config.toml
positions = "rope"
init_std_qkv = 0.0235
beta1 = 0.9
Each number is 128 + 24 x the weight over the matrix's rms, rounded and kept within 0 to 255. Layers, rows and columns count from 0. Numbers have three digits each.

# down: layer 3 MLP down (transposed), 768x384, rms 0.0343, rows 631-661, columns 128-191
# gate: layer 3 MLP gate, 768x384, rms 0.0373, rows 632-662, columns 128-191
# up: layer 3 MLP up, 768x384, rms 0.0381, rows 632-662, columns 128-191
down631:125146121119133153094158097158146075090141124130079089147122132117145117132066155096112138130142154143167142098135122090140135135107137150106138116133118115148114148139122127130121149089127152
gate632:152137135167166130183134111111192092115149149130146120124119090151156120165156131090121135118160122130173139116131079118136106132166141130140120166155103081143160160138172154117135079146161131
up632:127120114130112124113151145095061163134124163049124137165095115120117131103166116120153144131134129174118079112097157116125100097104093163108164162144115120100182127104111093127096160105161122
down632:119137065116106097165088117127117080104167113118149121126107155106081165142166120137135124153082129095164136105156104092131105147108086084137154143110106112107154123090135116117099146135120104
gate633:125151122149127144127125119117073095158131118119108149071147130112156098104135099177106171082115139100120116158117144140141112149119107136147094144108123111123120143167123108179095123130130168
up633:125142159120117151142164107140147137118151155118153143124145126104138166117131109130148138116104116131087102164130086109180128150101148150149161107158100166103124109076165083112138107104126114
down633:120140126123123080135115164106104115137126094090101104139129153161132085175131131131125139167148117119123147088095145095118137099149122133126116110093095141158095116107140128153122144152142126
gate634:107157105118133115128151139123139127149153111167115126134114109119153141114117146162134152142133083118121130142138124174102135152116134096129098171153145099126153094124161119139113104138144121
up634:169168118153084130133131116134087131165088162131130097102124104128143174137155165150123119133133102101151094149135096104134111108086132102108099121114118100152152123105108129078082100126147144
down634:164110136090149109087087149148139155137143113149112151117144110108109099147091092107120137125109194128131091135130101109162119125104142094102117137131157121156112139150128151139107149161099078
gate635:093157122108154129148183127138082112097145094139158116100161142140117128140151114169126164124119120175113130128153140143151138127124140138113111132119122139116124090164123143127120106129129131
up635:111115114150106142112135112111126105110115135135144141120145116136142138118148151112145108153114126126162106104155096122091103132154140114119107137142151149152123129142129109138171153085129136
down635:123148104133166120136138151094128089151109141140122094101170128153120138164133142099161124103141095142123130125148137105097155154137157137101136142123150137123146113156110112110108121122118098
gate636:102126115073128142144118117151121105109118097140152125143180146161145150154127126130094153131146093129139150130160114153134170158106135123135100116134122172098148151125175139111150103155127154
up636:097124120116151151151107135134127116163113126126136138079133110154136167120098142107137161118106095129164104098176076119140148140129116123135125123124120152118153121128126148088160125122151172
down636:156116092091158127133102124113158098130104133121146117144136129138128101148131136100140148113115087148153090126115119130155149087151107136096105176093143159116119108087141109166125124129111122
gate637:112151120140143142161116075149119114104147108152150095123143130145090161149133148179142111123177097142145154123093127128101132144151139135155145071144153166144121115136143189147162093182154173
up637:085107171134136145131118163136122097187083113100134137153104099160101102126156144102132120109111086158096106094094119123133119122157124146146128093159070154125162174104133160107159130143105142
down637:087139114119128144139133107139108097098156109152136108107122123102140120135122117131100144142107121137193157137121092113114147146109196116118146190128138100122132123119133149175115135107144112
gate638:159150141076096144156122098148148184127111086116067154119143152091148137101160127156162113107177153125139123083103132212096104159120121129107098182144135117128171130136120140097151143125119058
up638:139138084101142132130138173108133166113171161117106162111109102138146117132113144111139124160142161148138122143142119159114110165115100172105171150112127115166133131076144114082130078103138101
down638:119133111115114134142162119135109127138159141084118096124109132145087133155104140152123136121113108125136116163130124094121133084137136135186114159150134112148140113158100112150118157111130144
gate639:093117155107068124133141106158093154091133129159118127135125143096132171105137128182142133132166129113112111098100104166148133151112124132128115113156169135104144163158111183137105098122119090
up639:115127133128122136111124144129126156116153142132111078126132133104149124117142122109103115098105158109138123169127144147122110124125125158152091120061113114135155121113120152096118140159128128
down639:152129173093111134111117199106156167106106119127133141165131140117120096149114102152104126152132093117131113138088145103103148125134164123126157143128147142104085137114102119160174146117123176
gate640:152166111111140120128104139103124159127121117133128121114126066146117134155087113079145152134137109139139106104111128118166091134122106111158088163146154128112116119147132151119104158136114146
up640:118077185159093072112138102156130111121076152117105125132148097105117158102141129139143149075121097125154138108120162121145098115094123129157160113144105124151119103107117106157142157144136140
down640:141117118130152124124111151112123185164181084072127095117118128105156142168095140129086113155133158117132116131127151149151103160106117081157145145106150143122192150125148120111116120114110125
gate641:142094143146141164116119181103138111123118187076106126104118087122138104141174143108113125179134091148164154086118109108142096121104130102154104136117127120145109177148137135100123130106159160
up641:166106142086109148134103111088113131151161121144104122132155151089122115128133107173182156094176119133091149161153111131123132129153162127123109204101117102086080156087156128142091146092130152
down641:131150146175107102132125128126118197108147151142148158189124120140140125113129154093152159177145177112107119126109157122157154161137101099131133109138101120130162115074083159120124109145076107
gate642:081100137166140129109141127124088131136089106159173098116183170166130132126127109143159124177101125149103123131158125145147144158109156122113135140117165120120121113110188168124174092124129129
up642:142141139111071151135114117213155138117128140173109107137114139120134142150119126141138106069114128120136112144099156151144100125097105162185182078142142148073141102112155118135074135166118107
down642:087167113129132084145117123119108108105116126090133135132103115113152135142113154122138161110149135158141138097103203121155102124144131174085167164161139171155107124143105135129136149122143083
gate643:106123143120116085137105126139156122087140145150133115140140134139127134117113133127150123170114144119140138144149105122150162103105096127156113109131128114105147082147114132088131138133158108
up643:104112122126143122148106108171125135112136108123136148137121130106115119143135127141164153158130140112103174122122131134163118099117137151151089146141122100120133145117151104105135112122126105
down643:147120134114088109138122091109129126139115155102123136109128127112138113097136137115148127116153166131115099117101126090105109150163108136074169093115097157143128143133138138131119091098136135
gate644:158130135125087158156121154109157126120093106111091141145140121145107109153156169133137113126133128139147163107166117146145144146093112147134103122128120157143107122142099119106127136083117172
up644:121101096133146120123130175093153076144106100119115165118135167125133117104177115126099135092156128134114133140142090124123137137101152110123159121096158146157173135114118157139074139103134102
down644:161133154181109172143128125132150126111114163116075133165138130115119122181117126116128132119129127113106151102126131159124125165114122134098121159124125136148149088090139110137133137112154154
gate645:169144124127113133107179103161161133143147154137131111185120116142173163123162153142179162099107104155085127145111104168114125148121125140171133136162154139146119139110136144139154115108135122
up645:132153138121140180131147086150144133180139094157118092149211147120132136147102136142135136164148152085123140131128108162136144106145127164109112116139155162134132184115150151131175141121135094
down645:153139137104162134151108187142152116129118130107140083116118120150149137123128139141060102128082132134102116160131130114143165138153123118138195115095079096080144075067128133100096157114156151
gate646:120139124118124108141136134131122161102127097124099103134153102149143133076131123134144100141112105128125101118115118095159131122107146151151113158151126112117134158093123140173142136112101159
up646:126151135085120137142098145188102147160138113107122126161131080140085105143132116145114104125125146136143160109095178148141169133144113136171110114105134112104136090120099129139150097191142143
down646:141112100116146126098131139120104155123098091157119131101115167103142143110093145141133144112120138115151132120168140142086119059111120137130118152118104138177114168115092117119123160139152140
gate647:129134128077113131180139116147148119123114162118114126154135151106123119158138151130143076137149089141091140163131135160114134162060125124136110134119133197131116136147102140148122129174137147
up647:088144130091108131071183114091085158117119102087167124116126096130134172137159158104109136147105131139130140124092084098088097152099077088146109152121114129133159159119110126066147091143138136
down647:136137102134125156134097153181131114117114138136092121128130104144141141110094105144149134125140141101107107158141159133123170121158182161107117111146137156146127169125143186132133133163148111
gate648:105143129100143121103159105144121067113141079103138102157149141160114134131078163138131080143137102143130098097142113111145146127114113089076081124163118103134145158139098114118153143131128171
up648:082136114144146115105123159132095111146119117133185139151095120137118123100135163141126109103183135149112167118129141102140131115133124109117157129086120059095136116146086139062152116154154117
down648:129099128146110099154113130164173134086111129148128115102142096144141133122144074162109115121084138089111145153088127094124127126129128113143109132158123152149119143088133134182157158166210134
gate649:145141153164153112148155126122124121162130093183116134103127140104091159163106144163181124137118135137076125082171106203165170137148057082100105151108135146195124096129115147153139102097126123
up649:103165140180105090142169104121160167100144139112137106125106126132097079078155090149127131166095102136074189157139088152142123163115096129163094182137144074147137097111109124132147089142127096
down649:108124106152116112150134152132128108099145119166118126143152134133142118101119111105151148092116155113186117125167091155121150068115118115077131113126125142138120159154124119126091146129157117
gate650:121143130185133079112116108119123110161151178136145123099121135122120101142183158132106142140135146159145130138146126170134112112102105113157112134157168139096150137137128106096112134105188136
up650:169087130101135202141184081098152103108098101154139156108138177119108140150128118191119111088119137136094126126175151131131099141129131100090132141085100123104131161176128168076111101147098121
down650:146146125122118110115121133150137094147126134149123143084101139137130126166093056105150103116156137133074151142165155123106102233125126089107098154085084105172146122134152113128129097137139130
gate651:143181114117108128124127123103129131190143173109133145100143114164120090102133168117086101102135108126135137108117135123118104109141093103144115134153131137126115115159132077139151123155142158
up651:148149098180117165126134122135155126144142145125105132072119147107154097104143049124140170136144141118119143137113164135109141126136129121129117140092089114148161109156125097133104103125133106
down651:136090165105098117118163121158141101126180100152128133145138166132142115141091167118109092081114145162128148096126101136137128112140113127151106136151147129121132137162145130101139150149115133
gate652:122134141101125138158111124114115148118142134109131112155099063153158100141162121098135131153114153127158122097090125100134099115097093132129132109170106133121153137117160138116144124116117182
up652:094132072118097112104106156102121075125087117129145139131168149104130127144159171099141178134122116117124105123172138112114123100155087073139116149133141118147111144120083166154152142130149156
down652:160112087085134124121110132149102072131160110134139101157094103136119083108141094142095127145100105157142149103112156165203125108082120127137161132166154134109163171131140104118105137145102079
gate653:145160098099149102153124111152102155167119129123162123139153107158128124115100144109097096129133129140082073071094155090156138157152118114094123156121112108145156103120150138162152180149133171
up653:065082124141090066119155154141134167130129119101085174111131175147094135154129112118100115088116116112078130142099124136109158173140128117121125129090125170104120119136116181106134108138129110
down653:171088121129143149105141130126155127135121139148111132141155104129133118146143143151114102108080137096147128128156117111142091109104157110113125077125110119136145134092150153171133158102112147
gate654:127143108132146118148147108148125149094135156071132135127148131141127104105168109110118156135124106196116150144137072164148104128113167071111128130109133116124139142097112144121113172087143165
up654:142140149144107132144103109129119125116131155058145091120148137105181089136072129165104127126105151092125101073128131159091140122090131140147101079143114092109123165177113078120162129136146142
down654:114113105110124136134146166143133094153136106130100128164086110168120135107129129125104094115131145076132084135148124120115119100118162108137126095138114133108126156126088096166079121133089100
gate655:154086133150127173123140113102167140159125117123145169115118097108127145107117110161142121093118104118153132176149107176147110136120159155097107165096119105148117114137157112106070118105149126
up655:167145125115125148155143093091125127192098094195135134088132145136119136089125118176115118136158127120125129176179077150178136121102166110124117143119137120142165134147099193077148141114105129
down655:148134129144081112146102121142191146187111143146121119137110179135119133103130082105120110122102154125173120054124160114105072109083155103186131101170118152105115136151109128127144147123130136
gate656:144153135110088172134118108120102157158157112097105159087129089154144161128137154110144139125157145181153143090109100109132095092144100111147133179187126129157118125107148130146109112155123174
up656:129120086102134080113117142147128092132130156127115082120166147100118148158144145075114089092108098192135116108122111119127131162142173165086149155099127125143131144145094113117079140095099122
down656:133107189129088151152114156125113123166126113170164149112129141126093144115090118145135153148145134129110120147129121150097156097123122117115139148154152105109149166108151139110117168131156182
gate657:104163097142079109136126151096137102123128107109102140131169126109123144156129147147135150161099074167111113139184098120114143119124147082089110149118113153159122091142129166178150091144096154
up657:164153137109125084131114128121142143113094115102127140103118132133141130140102129169131166118098109139133144103168122135156142160121112104161172121127115115130095153126121164146147108108084140
down657:144143148117195130119127135110136100106122135119123149146175129107117109149156139105131118154183135094145130146107125115118147142138146131127110135123112138122173099109129114085088145149111119
gate658:139102143129115109152110125126088155137118081148157106099135164118160111130155156171141110138103139122108138102161105149197144117115145133069133102110154157095151105139123143088158147101113132
up658:149144131122074197168129114149107154126185134136133145143122129078134108146126088120123130114120136108156164136107091180130128142120114132104135107148136113075145108100146155154091157132150122
down658:144133099139090117090128149182140108123151146137113112144210140128079152158105121130109164161116134122171113163172137110089181145101146127136112129123117121176107133156161139183152128091150163
gate659:139133141103148074109133119121117111144120165124168183116148164159180124147101177120122108138073065160119106095117109101132105174116099119101111100104132126140128152111124122135142120120200089
up659:126125129137171143117108074105123162123089110177142086090165115165158150131138112142131144117180138128133129127186151144137147099087197148111162144152092142088117125181181146100138117100117159
down659:140154121090168129092162126106126131107119186122149152100140135133185141123065159087138106129135147125154104123133102100169172154103108146108122128151081171143143146121102146082122121160115151
gate660:157127154098133099157126100155138105113128143098142120122115100121153124117133123119127170111116167128138137152124133186129145133104116176128137148123135103137129112135129072097146133107144134
up660:085121130137134157135189114075144103148125103150156099138117159134123140159105134180106089149125105112128110148170104110101126167139145140127090172107130180105132167147142134138150070122101153
down660:124147138145119079146142116161103132154183115135144143101105096123168121111131155150092158092095120088154151154139097206113125144105129112101066157114146148131164142170080084087137098155126176
gate661:165104160146131121118127090087137127112139099141115101129141116074119135135111130161119149156139099114125154129184103147169130120110168145102134167103133132138143142061103144109139166125142120
up661:123130095080123132156098145176131150162112109150096138125115118131152132092134145099088108122108134138155142079093156116110106118106138150135133115116168135111078133150126136145131118138076151
down661:115138103161173146142109142131123109135132155165143109095105158170182119115141160102111139097099097114139064153157103132125132141151145127121129091130170097149131122163148110106120097110141131
gate662:190118149155092157164141153101155136103106145105144161115099109142159156105179147107103133061105140138128120135143133133111126150103088116143148169098110092131169133100156135167121122136166163
up662:099126166118132140101140147130095143131099139172085121140134136083125156164088128158171139138145101129091113147142145131149110117124091129125120159135143140148106127109158144162103051149104099